python train.py --init="uniform" --init_std_qkv=0.0258 --init_std_up=0.0258 --warmup_steps=285 --decay_fraction=0.857 --batch_tokens=32768 --dataset="wikipedia_en"
Each number is 128 + 24 x the weight over its row's rms, rounded and kept within 0 to 255. Layers, rows and columns count from 0. Numbers have three digits each. The size before them is the row's rms in percent of the matrix's.

# layer 4 MLP down (transposed), 1024x256, rms 0.0165, rows 294-400, columns 0-63
105:111121106160104138136156157124178169095107134112135115165134135139121096106145148107152122101140089160143126149148099089111113140127112113140155123159144157160111154124135146152105118106166112
099:133068111146074138131148125176098102127099098096147100120115121119129111121150155132104142095125114109092100105145111151140126162096141147119146123141120145121118120182112126113110144100109135
096:124099167158095141147160139127111133100144158125167153133098102117140147154127152138127073157112120100114131158110104139137135150098106117103157150136142104104084139137149098133085103076139094
095:149126117130140139115168138141131139125104089143101140166103120109114110125106126135170148079130085087176154162131170163123164165134158158123135130177114112109111118151118118138130105158113106
099:121163119146136134091184140113148130143093160089152148163148160127129143065107144134115142155111105148141096130126147099075130177159137136148154137120088097162140100133164129155074120121121179
108:095171097102156122132149118154112172169158108143132085137156163124140154074112119112060120108161149139129098171148116105127068115158134086128140136134102152142105150117143169130163152100123122
094:098084144102109151128132115162114142117129093110123142156120139130130166130137173116100072119122156104138150109145141127117118119113154108104175143113056120092141121128127164132101108127078139
111:130097128115146141130111115130103129102142124161143118124148093112113134170136129142118098131117137161163147169139109155151119124072110120118129131130115180135113112156126149129114139087131124
094:104123123106109101142124144128155141131102137140144165116073112144133115132088139113129119121157145121128144134122116107135098154112093181102132118172187122092151153175129101129095229151128125
099:102131159128109078156117086138149139158130139180137123127132173122127104104122130079176171133101089130118103103130137108133115127150158115103085126161156100132144129130114141089161115175137086
098:165162151127147095131124179138146103118134189131117105132146116126124115126117143126101107104157111116107141118142097109117117117146192119086111105105106182152148104098135103135141074129123140
096:119118103142096126125126143100151118094114165115110142134091147149139107119121134083122117143111110144104131122100139159179131073142132142141135118118094159131113108118132114123092066146156138
100:107153136120171103147103131142138104132142173143072155115088121169114128154088126137124083105120102132145116152125104137164118098160143066114108126143115141162159161117142095089155095111114145
108:120125120067155086120091136130108091140142094125140117103146130135140142075071123157084164176136181135151146112103132116135138117120126169145105138110103143105138141142138134117151125146154149
095:146122147151088143101138121126117115156123129156178104130128100099140136166119131090140104125150169086090171108135162136169153162131120134111102171095118139112116133115111102137114139135103098
081:136110124101130112130135105140136140104133118123146124074144142137149125138141104164103094150149129116116140126134138106098140153146148141134127092154154083136139160092129107137115169107090153
095:152109139169101155160155106139094120090130112141163145112112090130144144154111125128143165133099108103080145134110106129094132167119152119103129129143191080111130098101118137082124195113094139
115:117128136099119130151124159132139129107120078134096112114100121114121149131145103112152130106143159101119143148162180134148127091114097148084122150127140099114107169157126123122124095099194146
095:100126141165145126150091148121129093090140190126167133076088081167128124183163109144130121138124131164114125141115110125143110094131109126112125099112146148143122107121107092109123068056115136
089:117149170153143149143130109102164140084128166162082122109102154123141137092132105121100180123150133174115143121114144122112155141146124135113138085123144114087111162134117140140113105120117123
115:098128157116113132128101165127157131102133157136121147131127157146126146147134093147121138128148144121111176137169159143104155142098152162148157124128148109126134161106107130140142240130092154
104:110143157147138102145126131104151114151129142130104083130151119092116138135134112168132093129123114146123132140152104166126122147157119139100114141157172128147102128104155154100109072132088108
109:141140140159124125117161162090164129123123177147147143134134112094136138133183145099131133156112125150058125148129157114160154103107127163124123145095152113131100124093131122152098071073105114
105:162131112133116109121168129156112145146123136105132113126124124143146116103107148119141160144092114116120147126119102103164126122099124105112145105131115137084128097126134129149143109140167087
099:142093139122131139127113115119114150102115118140140115118112141101133080135123116116110168138128155149128156099122102160178158104095113134098125095130176119100101147128154131118117127178133088
097:138075152138123112128156086127115108132146136146105161141138164092077163124145124085141173126101062125117149148098123160098115137144147139185117095120151139139139150157133137127129184194089128
089:151119126128114161091157105143114120158141101096105141094131130102158139153114152091134151144137144135139098145121154104127120118132133100078121123098121114089107134129082133143155010106141099
105:117151174121167078134114134101164131127163117137143121189140114137120126164118096114141081111157138111134106135173151114097162144121120100125092123138139133151068136120132113143148096078114113
105:104145149119167134115128108099109168096100108113113144153156134137140143094181118135124147161181135122136133108129153125118122116104130130133114142088113092155101166120141101169127082129158156
095:108103146143138142131140154149113122111134116133136161175149101140076103108149140164167142112144131141121155103139123094101179116139123113163093101144156106151095187185100140126125127075102132
109:124168145162079153151103125122130137100093115154129160124113127132138134113180152110142112129152084076122130076095168129133103134148149153116136159110083097096125125108125115136088070143140117
109:106108109102118141148081114114121117080130102169156157176133104122127107135140141147116119062138127128161172174134183142177120156111141141110123121148108118091130124142110105148128157130136134
096:136156155108137125137113121103106119073153144169118111077130091109157130171140115129107082139118105141140160131117088150143135162124128136074116134151160123116108096094119116104113122122169117
102:136148108139130103103150140086155116120140153118120103113128170099117158086132116142076168098103152143102078149131171105069160103127160121157148081121153111142119126152134163139129127078105155
102:161108124124141145107128138099148086159119104133104115150119120127128144142099093171112121101091158113143130105150100193136157133127121101159108143156140117110113154145166141177100107158083130
094:130158101060105126100138100125157159114151081109125127131127162097123124093104089084137163170141125092166119154138151080101119134137138135175138154148136073093115148157128164165101125168119134
102:080201109119162142103122136121127129135168079111167145107130100116115147162119121159137081148158162150172129157164110085103107103177123120133130132125108086119117120152111158166109096128129106
094:139073141127142086153154163171099161140117097097126127104136152176140106107102143154106134125138156136146109110118092086113119088120133155094175092141123123149150170162144134090142125135141167
124:141120159124118154134090150109137137061106123191130105151175123101084111128151149112144156092178121143126117151166165113124177131102166147121118116158105113104111128122118114120163108110129097
091:121120110096135158148112106129176152119115119091123138098070146119147128151138148167164130144121121152122154160126138111142097093103105084089136155133114153067150143141157115147128094142177152
099:132148076177105153119132145095157131148081118103132105181163136097114123087121122157116081114135132123117116118161108132090122110142139136124126164125110091150093126097132151154092074119107126
097:148129141134133130158134124139114134115117075110108078086178093098114136187100125123137124170123116108135151138119117116135111132103162138103152108134115132140145148140128129122139086130109150
097:083104132100131097115156100129133160108163102132122137131123138115124159141122131112098135183170148092143162189144097085154121122127160157132143128155138142103116151173138116105129113129110078
095:123096126125107144113189144150118076106140088100125158138105149125131087113119135084120149105111097136111097172144175161105112151125120133140141122173148113094139133186131126168135141092132160
096:104138105108137132109110108118128132094142134107125124139119166124105126095103126119092111156119116086157112122115164110115133099129148088097139125127131113098173193114146134170097157136113127
105:151140118112125116145121115104170132122102114124133160116079146138136126103142128197117150163126118097162141138127091095110130144157135200124136115153076076112146131132175125093075088149134162
098:111099163125133141172106139147140113094113100097152168113114157153116153108138137115126122126090122122087101129146117081102126121113140077142124143147108115121134106142124125149145121087122167
092:109089105161125113157126121117124097051140130132144133155152145148115135169120150135158106133110107145183127112116126121100126123126131166079154138113132101147165138093126137168031164105150165
103:139176085143086157100135085111120112113153148122144165112143135138119161139095116132142106127133079110124134160113145130149114132136122091151130191098148113141128119088093131134100197113119095
111:151107113133136143140174108124107135114097124096142108121133133122119155075104123152119154119096137138139092124100113142095131135115159092146124127114119153168122130115125094138095161090091143
097:120172136090124117115105101165109159126125099120143131138180140069124170084142117139124125146157122120119120136152112109085127162160170107120148103132166108086116119114115155126124162177110065
095:132081099148141121143143121159116087132121133130110106083124123127108135129073145116160101094126134146160095134121085097122085121158146114124115114134072122158138122124124130121081042075142158
102:133137096121159084131140078088137151143101113117082136148117138134118088164101132136135147151121142158172130092130137152151095090148128155132126109139130119191135135136180127111134085157133135
091:117124122128137140134143107128116169085169090124141101137159123149154121118163171110127129080101120083154104142129134102110104128130161081078132134143140186149132185133126140098160176101146120
095:100143116120095075143133140140110122115125169105154154146111124167139119118123134156117100108152125116117123128139119154133130146154144110106152134152088117152101126103130108133090204094134107
103:131113128145163127152120123127118177131133140193121131142090145106128145102166147095106167108121155157138083142122096130154138118138153136134142138118137151106133115138138149076156043142182088
096:128162128106131135142113146110156110137123128131107109125125125117123121092158127106148175158221158104091099133100171130113149110141146129149135156106127096115166171156172115153115102143134190
092:150130131151163125139166145100117124112120109068144144139116136113173125126140110113127135146094175103098091150116136139136181137110122128118149116122150116094053155096150099112151113101157140
099:099172120143119107152114159118154129131128147113143104098116116148124175150123120134141097130125174137115132149103089093135105111157108144149127097117112118126097147131137106113083104112144169
091:103167103143145173081148151103088116155161094107136141119138119151161152113167126114162121114122149136135118125157163100123155149113137100184116150129131082095118145115097162137130149135102155
100:109153108132132145124151085116168100194124159097168156154131107110114129137117112168120092135149157126148095107161096126132159153135143110180144122142146097130150108115125132108111094134109113
087:158119105130105160122113162160098104152111110132112162131106119171153072150111120140120069130140103099147135132150122153152150122105101150073159142172151123135122123085122144087124126123096091
099:143124178115141126146118131137092105102093103136175137157132115133119107119137145101131136114116111168137157158134142095159139113117126119132074106110131152099124114137081132125128119113118139
099:116115140140146131123102108079096140099179074144122144094142135094128120111166129178173147178112107164150115130130159099131131127129132152150131131121146148143119152085156142118125200126153117
101:141137150126156138139098095122133157107146096122152162128103157076108141129102125078125117146134158135165187141110144092164124129161154133131125089126144151119134127156114101133134082163138109
092:106098125145132160139128149144136073112099145097117138137130131124164128134132135148128113097133142134132096169105136108182121123144160097155089133137141142101139151142148102113142082111093109
095:095109123150152106141110140112148110107167118184136096142170119100118147132127170121131092102133157124125160096128117148143170129088143121139131109112131160168125137147069143130139192100095103
101:112150134196118163111142170105148122108161175109124117139117126104123118116148133092139073127136127142081109089144121147149162136142134105162138122122157114117116110091123118142109112142114111
097:129069119157083157153150093139119135099108106114118088133125092131097112127151143164136133109132120113124136118120107149149122122127110165134147134094116124148112137131130145100105217118117134
109:127097145174125135149164088116173108132121150144133146118106128123099137168101120113134176156081118149115128100093119135123100124170150147111083132144143141169127109133158133109130008123110111
115:125141136118153121094146121117131163122153146156127125137132154115105145131135138119115118181136154104145127143142119061103125110118161144135142138132161167133124162103143158110106191146105100
094:162095137137122117106149162165108095159151127091161134053114155160148127118103115117128168169102128140133113096121085060146137150136120173098110150129144136107130119154141114111159115147149111
096:126119138153123142155104149100163161094099145117119156129121106125124095114141148181139151147149182156108163125106182156113136108129108141090156115094128163104097160118123071143153177138152121
096:105112119160129156134129104139104128082115106135114137094122128144113115137113128122130131151168105098149135127112161128115099065090150122104130156119134188121154158153128122106182188131106115
111:115118124128143144144153082139153153153154121085122160151105161134130156127131116102106123138084081096151075153148123107135121133130106116113126142167141113137127119118154133111140048158133130
101:111089115144109165097113145152111110126138076131115154114124111104084146111108168130127101127116128130131106090134086145150117137092105158149133115120143159129159143169112154154134167116097136
083:138144142152171177149116173114099158094080124097119140140113115118109128125140095149124115169091140123105144122105134138102116123139121118130155128100150103082100134101132108154107249179111139
099:128140117158124161141131126165082135148165136122140120090100097138116112103141140142098105122123143151133128134134147136121116149109144094104153128162158128141192140124143123101101088134107106
093:110138151182133130132140118089132127099147173143144125122151100151150119179162166125128095166153147122099119103117139163102107136134164130097173131112139150159095132112141077101124152138099111
102:114146089104111137109131093139134113122101084152127105071121091084113158141128095138150145094145134103146129176149141097145132108133139134080139153104132147106114143100122126114107190127101115
097:137125120162110079124169120117126125142132121146114109111116129131131105134147111092127116135131093126114119133149099122058118122145104172145122105167108147147087114149124125108144090128109112
101:122108150140118106093085114138083130097159116148113137120135127152118159175118141111120130123098115124124133133143134121134132127170153151126114107142131111129125154109147162151097066115082144
101:108121128167121152143136143134131167111128128115135125088156108128122163133131125105143113138143173111101129146127095086154096151121127124108114133137186105149098179104092134100101154093141084
105:112125100165141116133158152120167156127112089145119125150137100107099130137168130180132136120132168115127095105144150157114125130117120161124118114158115111152117119156156116184123115118160154
090:135120137111139149148099141143128121144116128155143138109105107122101119138171105099111158123135127129126169128117141104146192124120124173115130129094173139107164155130120138106072147114108123
102:120138128147153118120178134134120142137098165159128144158122086115121151146103164096103126139139123152132129182131084140089095142139108109081143130111158174114113092149120099142100124096117115
085:149117134099101139146129166150133147123137083103108179121046131192125145109151090105110125117132098048169126145099128117132125076127116123131140138099126135119195139102130153119099154166108184
103:120116150067120094132136082137130134164160116125132135138176133170102164123089118175126106119134112095155159091146128107058117166136138146156119132108134083140173120134155130133136209134140144
096:106140140098125113147077122112121115104129143138115127130138110131155143131132126142138099134151110093139184111124109126131163114073115112131112148103136115133159158111157140163114130152103112
092:068145111140128152108103104091130118056137110155092104099144098082129127151075125127119114138113164114177131142120114142110105116143092139104136156164091170107084137143088134127107152137158132
096:127096117088132148140106149165116101144159117136176136127128113119150108085133107173112083096108137131122122129168179116150116177107173096093118123132099119147131099095127113135133134081137116
102:141074176145136165129092163094097127094163115097111130120126118144131133159154111113130120159139118118102132134125177133154132149103104137146112159116176136132154138117124105143154126123098197
099:137136130114146127118117121152121115117160124162172149105107126160167144123143120086062150113140131086085118107129165090137173115106140095137113127146129142106127095147149110122173118050122149
094:126133107143103151141133120114136112165104168131132170102124078157132128103096128174105106181153105129141139150089105143155109128123091160100133164120133101147128149095117098107085174120135134
104:158115143140152121159104115112139099098089114115118117117159079112093134178115117148152147089125127119115135112119090191102142129154120148144104097151155146153125136125155113143135153101102160
098:125136088094113114146100105132118129121155149062139115112153119150136137116133134162126093143120126115125123147126116111095081142148084118119118178139122110166167151121162128151111144120163183
095:099179098141117165134111145153107151153075122141124128124095146132138112085121131138136122138135140141149074130140115116148108155153128087088147174142085101087116129098115148103105092160171062
104:160111134132099140119148093133149067132149150099126106123081131121072142116121101110089149124131143118097077161100144150141148136132103110158128140131152121119088079153115133078145089132119149
090:095125114122127096170113120107121140145136130147144117136155129152144147119115123166121146099116148144129141160109167152097086152152150114129136123148097095148121153114116164119158126094103167
102:091147103120123110111135112148079130126139118176126075127152085106151150150130156087136108083115155091140169158162108127153150157114157069108105158155130106119115105093125163119109136110123048
094:123095140109144123122154128174128156164095158145111140158126101108105139128137171091125102100160113154118164119127137100101150141128153150112124095133133130114170114119095106151150072109113105
093:113137155105111159155095154131162166125065170127084130140120116136119086122151131146160135144173154153130144153101117137143076109136106128142131127121139116102105151145125121125121177177142124
092:144177165145135126155086123098098155183112125142145141133139122128157096128099141104138116135117152184116159126118119171122111104138124090101136140112123131126094111134125110098136124168134145
096:107121098139131146140127128120146141153127147131116144099105105123144169111135136132124136113134118142150115120092088146129117127132108124140161140090153130158167090122138114162079168113159149
107:086141113139153124121128134111128153093126140101115149162139118143149123147137177116161129105149136126144117140146123141090109117142132137118111165125136157132110188148141130164132124104119125
079:114135129104165129134114143161102138142137129101149161130126122151136119158109126113142111087130116111131083119115119105142101097135088088133107137124129126129162121152158124132114201130131135
102:117111127098133119148095094145136155115078109129069136203189118147109109152118110169130121109132116142167118110165126132114139128132112131138110130128099106153126134124118145191122046102112171
# layer 4 MLP up, 1024x256, rms 0.0145, rows 295-401, columns 0-63
101:174118103135098128107106132150097143154146154104120097130156126119120110155163146130110124119155116121111127107143121098103153115108141094123175135137099109088134131121133125101109120070154148
099:130131138142096107122145119199160106106146113188156108119141153138140124171107187168104076124067170148163094141137119149149132099145148154134122118154107149077123151125143130116117129094139127
095:128131125107128103162152134092085125111084152116123120146110157094133111127161079148152123076100096138120108134145158123143117094139091085161163125153120119096117124112133129128108130103078132
101:131122135129116162137128095136127100127140160106125120110102093132147143131127137094154120127138155108115117110149129129140115088153148140143138138121112082111096116123135132153123129108115137
106:129151111119143123106083149138138131185138116143118147138093078095135189112138143123140109171109089136122116148131164135125127156137088152135082136077129109151130107085129159148097134122129148
092:122114131164142133141145126119141139151111106124164088125149113129076131121192121192102107135154085151168102097131140158135133124119111152100159094114111150142128105121149141110104125051133156
106:130096170075094059136142127139141125157090136133104142117102115144116144118171130190125128095136105127132114106132148132138132137167169139088111126139154200133124112108120130121107125061128140
093:135128113116142130127150128097157112165151172127157113132083139123146094129145109180115136104127154177139147121119145119080137122146135123108098169098107091077113147128097153125142126129062125
100:144109097051148149120148106099121127169149120095148178125102070129166107107123083119148149139151139120097135162118151127119140137125124069127111125134121113116128144146140123134121127158114095
095:105149096121136147143114148130139147146121119135190140090112092108168114109098131102098143070133109096165105168114153145154128153141136155148114152095133144134134135148114143102124124180116151
093:144142126194127065073131104107129130132108153120137143146179129128151141109155135101097124115150150119141124124110142123152124122092107149146127170111122135099149093124141155141154129132155089
092:125151152143172119099124097100121151144141136141140134139129093119169106136116085087067113120132092135124100139130176142145123144125099118124111157101143125100137102092155162083138129158111137
099:129142135145145127132101108137078125102148159125135143133055122119110095097114088139160117153098166129104133183114091096128109156126145157156135148143135198162133121155107120145117126149113157
096:135087193138128153119111175098151121138131105112174129104150098161144144156133173134147138118136101101137107139109122123105112116099139138108142121136133129096146137145096126171121123105180147
088:130155151121140155123124114134119120071178120125112116143134145138134110160099133114101107177164096057117124177112164143092119108099105161112130134131137130130130095184141170101148126106160150
098:100134125138103131125134119080106141175150128111157109106082128101100122131146159170124079123169111158111092113115159145120135125145145093127082110149099131116121131146143140077112129120132132
119:173126093163104120117146133157100162114108142094153120124164118143111148120146157167121113135114109137099141184168100094141144138132105122135134125147118106088123118131132057146130131151103103
097:126116154120138111120146123107122140081152115193145155127134154148154110151107153086099128152143156111157122075114152122098138119116158149112160128138135136105114169134132094116121122133125151
091:104138089153136165118152104119144124135118125091134128135110127089140119092122149145108165147150099096128152154145128155118122142084128139133110076110148160126143098131115166098114139142139122
107:116122107111138149139129144117121162084124132098241103137106146122092138121152115150133128130183090096124123200120163141100132130137130149126148127130127126109135087129130160120120122170102122
099:132122190119136121106148106134132167168110131115128144115148051138135112142101134102152143174140107118083137148148143104156150122135099175137095158103109148123108109121058133136074129120120167
108:099100091107085119083133130112135127107139153117153151078133123146170121149141141087131106157153145107113114151152126085145128125126155136120087162169130142097135135112125113137119135136157110
103:135129093127127132174084165088125125153130134119119143154134152115117120108133180179119115099098167110150139092089121147115118105151159125130129110161134123132142163157109112106136119135153114
098:114142129120135085095142168148114160158130122108144126116170136135100123103161127170144117130126149137062153082105130118112138149146121127119117137130139151142140158142140123128085124123122135
101:129124129118094116107184106142135139115071073106096142128123113123130090141124090142128115113167100099121109115122118165140143112113111100122130113166124139120126118120154146109142127126095120
087:098130144110175099123120125092120127136115152152126137145151123142148117133167100122093148126095131144141106058120165100101111135114106148133098111150128141120118130094157153162081131096155108
103:154120175091173178114109115131128137102129163110119105096135107160168096162079143115140126164092145133146122164178175146109122159096103216133165111119137109164128131099122145121112129111112112
102:132148107132173132134158093187124134115100146124121145113087132120146113138157106163154104162100139100124083145161110139172138126153139162149144150125103166154126113108135125155124127135117120
101:127104130155138104142138131123136165143132141103103095117105111104128100121104102155138143166120109142091158136150101130136135132114138150126119115134136082160139100100167116143107123129164111
105:081116105139186176177173092117169148119135135121175093092126094117154131166141160122139128144161112098136079127142141115150141109097134073140112122154099144107130134156124110124132131144146106
104:121130125120135095129140172147111141134131112105111122131162135108144104131140069194143157110137118155105098171146114109122118125164096104093171122118156108070128136156112152158123125079125147
092:115129107033113145117145109152154130097135128167150155090102152153123122134100178174124123091145174125126106152106136125159126135158142095126081137153132184102124156141154131070119126111098148
102:150144089135099177118120138091103126119121108119118116114122138107106157113087142122076104118143082098152174140112131123122113144146112189121132132124140121143126116118150166153119126104163123
100:130117156133100129135164116094132104109129109099138066141159150131094171138112149107110099111133086119129168103139075137137135137125103151124116137101122123116141098130112148123077125106121093
088:122135089118134152125109113104101081139131122116126118121113150110088141119130109148100125107122096107117121140138114146146138146107116140106122115107101123196122106161151117153130125120097089
098:106112197113116109147123136118148127129132165207092138127135098144103161133095122108144107163088123117100151112112110121087132097108107156112114138127127122193104128129137085161146128087101141
092:162179116116142145169109160152125138117144096106143088151136113126104133113092134174155121171100113146100149153094126138105121113112108161149101135083131133122141155144126106141163123152125128
120:127123087085096161139133142140124115114132145153142097126123134125141127116132139139141175086177157163135133147146107124095127106115129112143159107138161133143140147159174133115135128109117111
097:108126189149144144149122162137124086090160144122147136151179159157137143138188132139125128102132143089099141088135146108134136078151167139136117122137114125125119150142157115156094129132099135
101:140167128155135106149149194139113095122137118128124094131171156127123162117139139092135150165097129157160116113162130100137140100122132127134119130100090071165121139112145123108132132118127141
095:109124139102151152126085114100119163129116116104137134123084128122115095150123107161174147141094089109113153117117167068137124103141127176137152098143121196147146132092154124136142130098111135
097:128127107107137081112132114100119130155140122139120134160079141120125126111111094145076108120101104101119143137084164167115121116118126186121090096137102144137139074073138131176122122098120101
095:152152133134078091150117100143104124092155133150142142160123163107120096145139167177103100109124098128106143140149097144112125146093138153131163105147121111068134078132159142118127125076108100
097:081169091189131158125117082118126145104159130109149112134162118122161097117121092098122131093108139083114115122144143127115122110117126138140115112113108081158110072112156145159163128151139127
104:124143123105150163151152102112130122072153148120079082116144153110139116136100123106087069104139131087125139123081152150131140104129130170142104105118120142134135176173152083105139128155092098
101:109097122161169155158121122124110102106203103114140119131139094117142124126139141102114138127178142134155115122174120162106130115141167119133132115117130084104128108151165133134139121101132165
098:125134136116127108146146114167143147117123118116131119099164114128148103129114086163150120129134181115117102160119157102121124120096150150116121133146117133135119102116156100112154127130131174
104:083119137172080101133121113063145124167099128122130123098155147144133143155138083116091117099114120162142079096135155150147121102123109106109114108119127082133129072084117175148129134130158109
111:135133093139145131124119110136094119133126118076080083094113172109122121139107137090131126154141133108174099067153126160130121094108126117131131127105134110107129100086140177088089126105106173
091:091102120143149181141130119130113110198126147156165128099117106146077120124118132149141109149124131114121123152128097132132127125152122139166090126152108143200117130153154157155086129117137185
094:147137143096126139114123143116121101138114107107141118106104066140143116111143104121130173116099166137150104115167147153157132112057106158112104111099128118126130104100107125111144128119133118
095:135120167110149125139104097111142117135124139087104140121113164114133167107153101126107079121122101121109163114113139091116104150135104182114113130126143157157126117144136119132127136133111055
094:120150124124134174155101129156113151169135118099136124145151104111149178104126145162170157110152079135090097151132142149137135120139087148121096088086108141121150117113127112158146125153115162
097:116141121205137131115095087155096146115173145150102134135125128121146119148097087109068128153131141102117115157127139162125123130138145136121119152114129096117106087102129137101158131141145145
101:162125067066120108117151123132125125188094134135144116106141103129119137084135159154126139123143115166150113104118152116143139146115104105132116102073146159100148130145129095123099134119120114
095:098117075160135160145126119104131095137110100117168111127127126089125135148118129109082104138103122096123141139137071118154115125102139172147157134122121140131140130158112082161141128161129065
094:125150141142137181145116151177098120114140131151143126138142140112147133160103179148117130143112162097123122161133121118124114122153155176139120135122104135083129139109134126136134127116122131
096:153136172088160131129099153138157111141122124142132087119093110136151144158145178115107128179119113091156117106092137145133132106104111127107103139111132115148136156142077122123135130151100086
089:115125161142122150143089115131103124116128104141114154133144154113108139124169123124165133164163104125123124134157113112130110149082115110113134138134100110145121072123143098153140125093146143
098:131119189137150138139074170123132129160147122125106126124162122123133119129062128111122108128083106093126143112120131134123130122136126144120149134124145100162128088128106143111116127089146176
086:137137124108093104114116125134145147123134141170192100140134114146096103147131107137159118171112120173074114149124174101139135134141115095143152122135139157132122157102135145078116132134143132
101:119121102102158083118124166144131127119127139103113138102137089110170091120158095096154181095158139107129121129156143137132125128111180082113120120146144134095131120119121112131104125116126143
102:127152133113102116166121119169094128087123100147087138131116163114128106143124075136168150119122122130121143149133149128128137114117159171128084126121103156150125134094160106166156129122140130
097:110132152126170130152143179118138126134150102077123138129156105114164140081129096136114153110112101099119142081102130134115117110114112172110088072119158098086137146144170151153131123121138106
095:123123114182139073121092114130115082137130146186138093124174081113122121156131130108111159130141127167126126162173125139128118128149113118151157139099123115105118101108108171134113132114105149
094:110078108126141158116104133093130130139091138079135124128100105137125126112092104134161138116124120178163161158153121132119113133113085153095148110134153115139130090090086162126146132110157161
096:110125123121142100110078133126140127121145145118143127085197146158120162112093136120155108137110115074154133131132143108115127115096137096162137155156123105102132122137166120134109126133133159
098:142109088137116118143138111110132170113121129099098089135118174114105130144132140125099117167153124108157125112132143101125141102106104157117153083139113143117159119099147133152133133131148140
106:146083196082131094124155095072146103086134117124109151118116094124191098137144126118128127112131117115160128110109151160118137137104122132103082114101124149091123163145161139130094130152097082
108:135143106108099134112132104104152133129119100166166065107145123146120145127098135132152110122139071132152123134087152130110128117105086154109081106101138143192130129145153134167131128130088153
100:169140149135113145172110131132129103100181135172166131135115100150128103172106168131140161150128194125115146147081107123094128091109134122150087135146128107117123152152124102149138117145139108
102:088109123130146140174167162139130145129152123103146133130105177143123140140140154132125152135137136150139141119134116133117133058133120119126114142140130143087131177144153138156138130130118127
095:110122096185128086127153087083116140127118121126174159153131131132109106114136092157139131115149127141131093147161147125078129130112098080129150102113121174153138122106147139145189125132110158
104:133133144138119122116132095158125090170124107128088130151166116129151131130151119128105116105165115117118102099141167142162127135159107113145111119100109110111102097098142143159102133112097103
108:130132139153112081140126146156154137126085146151142098126103087119066110151171104160165119155115128183141136127116129079122135101117108095141126121132128156190118126100134126125111131075133168
084:090141116159152138132146113130143148102145143154136095090125162118099163133160173123185133153186159109143137083154106139114138113130133117130103152125140121122115136140171127144140123121093149
101:123146127161105106089112088138099133207138173137171110110162141122082130119142146162114105129132118153107147101136129107095131137098114154135151129092120095109106164102137125131093129097128163
091:088121138116129149126139054116129181156139118159118115113138148124184122152074130102129155172142152125149097118113207100099126131105112176121150131120103143095132133109139127147162130105142134
102:100130131125106118133092172058110168178121110128166089119118115123119148114181127102132139136162099134096129110146180111124113084137133092120088111124134080141115100110112108148132125137131182
092:153159145098134151117142131110126138113142122160107106155132128134183106139074148069084121113138098095148143134089150158100150134052146135131106108129149127104135168134105118095170127142126074
104:159143136117098095097134082170154153109090102192160142116132096117151114122142121145119130136172135107133112159117158126152128153086113144131105119101098162161123124111127136124141124156146079
097:126126108117133121121115165165136108156143113159182131098132128146095183118138157160156146178109120193150116117137100115111134081156100128127070124090097087109120129116123124142116127155082155
105:151109145090126146156097136156123116056114162082108115146065132127127189104143136121169092099147111097124146158143092092141119114140135132125109151157124138117125115119102096176134134093108099
091:157104104120120113093139103123128141117113100118169114115144120131124082158162121167148136144112133116136166094132123102144142126129108137102154116138167124096129149093101124146092130133143132
100:116123128123097121097160131121161106154090140159129118119088098112161125128135201110111136108117162172138112062141130145133122111127144116109098123139129155117120110116095145128117137070101143
088:095128104196136137097154092120122103136096105097179116158164117138107125121188129111110104138138091102133110129158148157154142151111114056143139124085115109120144139136163100132168129169118128
093:140132126129146158181104115155133121124132125093160120110086130118102121126117105163087086113104090073112154213109116154121117161174172157130134111103154108156123106137129124089139118113148123
091:113120148148134133081147107100090123102114150106186162106165148142116106148132069142110110140130155069105139153145129128126133136144134139139162140090101098181121128113143113133153124144171149
090:143170161094155132122147146123161137089131105156116124111134113116156140083093164123149159096138136109154091134152123144103140101086079085116094127100116091124123142133127150171142118105127150
098:147132151145134096141077183178087137066155125124100159123117128115094080147125122142166136136136140139140105160145162164153113122127121159124143139126130125116121127111133154113085122087144182
096:117111125157140124100109083151124107073114118108156157099134138150095138139157113168146098145154125136135101140175135110108118155129135162118171137137115156094126123139136112135115125115098118
097:148117119129132143097122126076122089090184091112140157156127130102162101157114152155113086123129131138177126106138141158129102140140143155138160087139144114142129118152097141134119124101196094
096:082164121118129085119108133118139103094150132129124130143093141134145117133180072114116099136062177174090077119147131105142126085159153105108105149158125089110114123109127114123129132148124154
106:114122173131155174158144113086138118113130094068146134100071119101127145142106133125113121135162121073149139131161096129119148093136133159126105139102131120116139146141111126109132126152124152
096:140142162188124124097108144173123101158148136120146148107169151133122127153109131159076140130163151124151104169110115137138133119136133155115154138109077114155100149161133090133188127148113124
098:118120136145139141120156111134099125148163164138115144144158121127130111123148116082166151150103173158097125100159093108107129110109085072149121139114138129113137155138122143124131139116133143
104:155142104109133082109107128069100154126152099124090146142117144113119138129132137145076096133129128136147083082116163146143144109115104149130156133175131175103120111132127150136053126120126138
095:124109145128164149132086122137095139186149123142118153120124120109139131112123127145107106183167118125121126196150130140119110153149098156109140125099119132105114105159120142095111130126125137
095:154127122086105153078095128099102176151107145106163160119101112123140086118156153132122124127134125115129130122155111156167126118172097100121142117115124118109134086106111143084114123075157151
100:139148077110136118151135156137155115139125102151163105126073129145155095089140118181118165155097112149165140119111131097145117133116152117115132111130174145125123108131124134082099128128119161
094:099134122148183099147141125128156138150116121149109109097098128098080181123146120139098150136164099155104131128133134125121141151109117106115088162104123127152132115127125139138137135147078139
096:116129173099170145127148143133168146159117113139130114124147094125143150125124160128159162166115137151124135074130146109117109149121112128117133133104134142109135181143121168177121132133141115
095:100109103129126094097141099080127098148123089070167123135096137106123166104141127113105112117128103118129130105138102133162130143137163129115130121129144059104134097103124107139175127106155182
108:125143147159137118157137076151146121146105152148148116118150143134160115116096115158132145127102181098146127169152096138098115133143129158141140107072114131145131116073112143155142131133094142
081:125118176117151136159148125142159101092129108142146149111145150138107108126121111140159132113123126103148125114121133141112120143147144137101209131112127091137132171129140098132151123100106163
106:169124135099170127148103128138151138089121126061123108116119154123137117092136128178123143120094114124152136179179106124133122150132118139116136137111144123157131110100092162098121130105131093
086:177165140164119111097113145110091127138087142128100124117121108118106105143162125140120113150097095132106086147128098105162126102161083097126148120115123129164113086110121143136136126073145139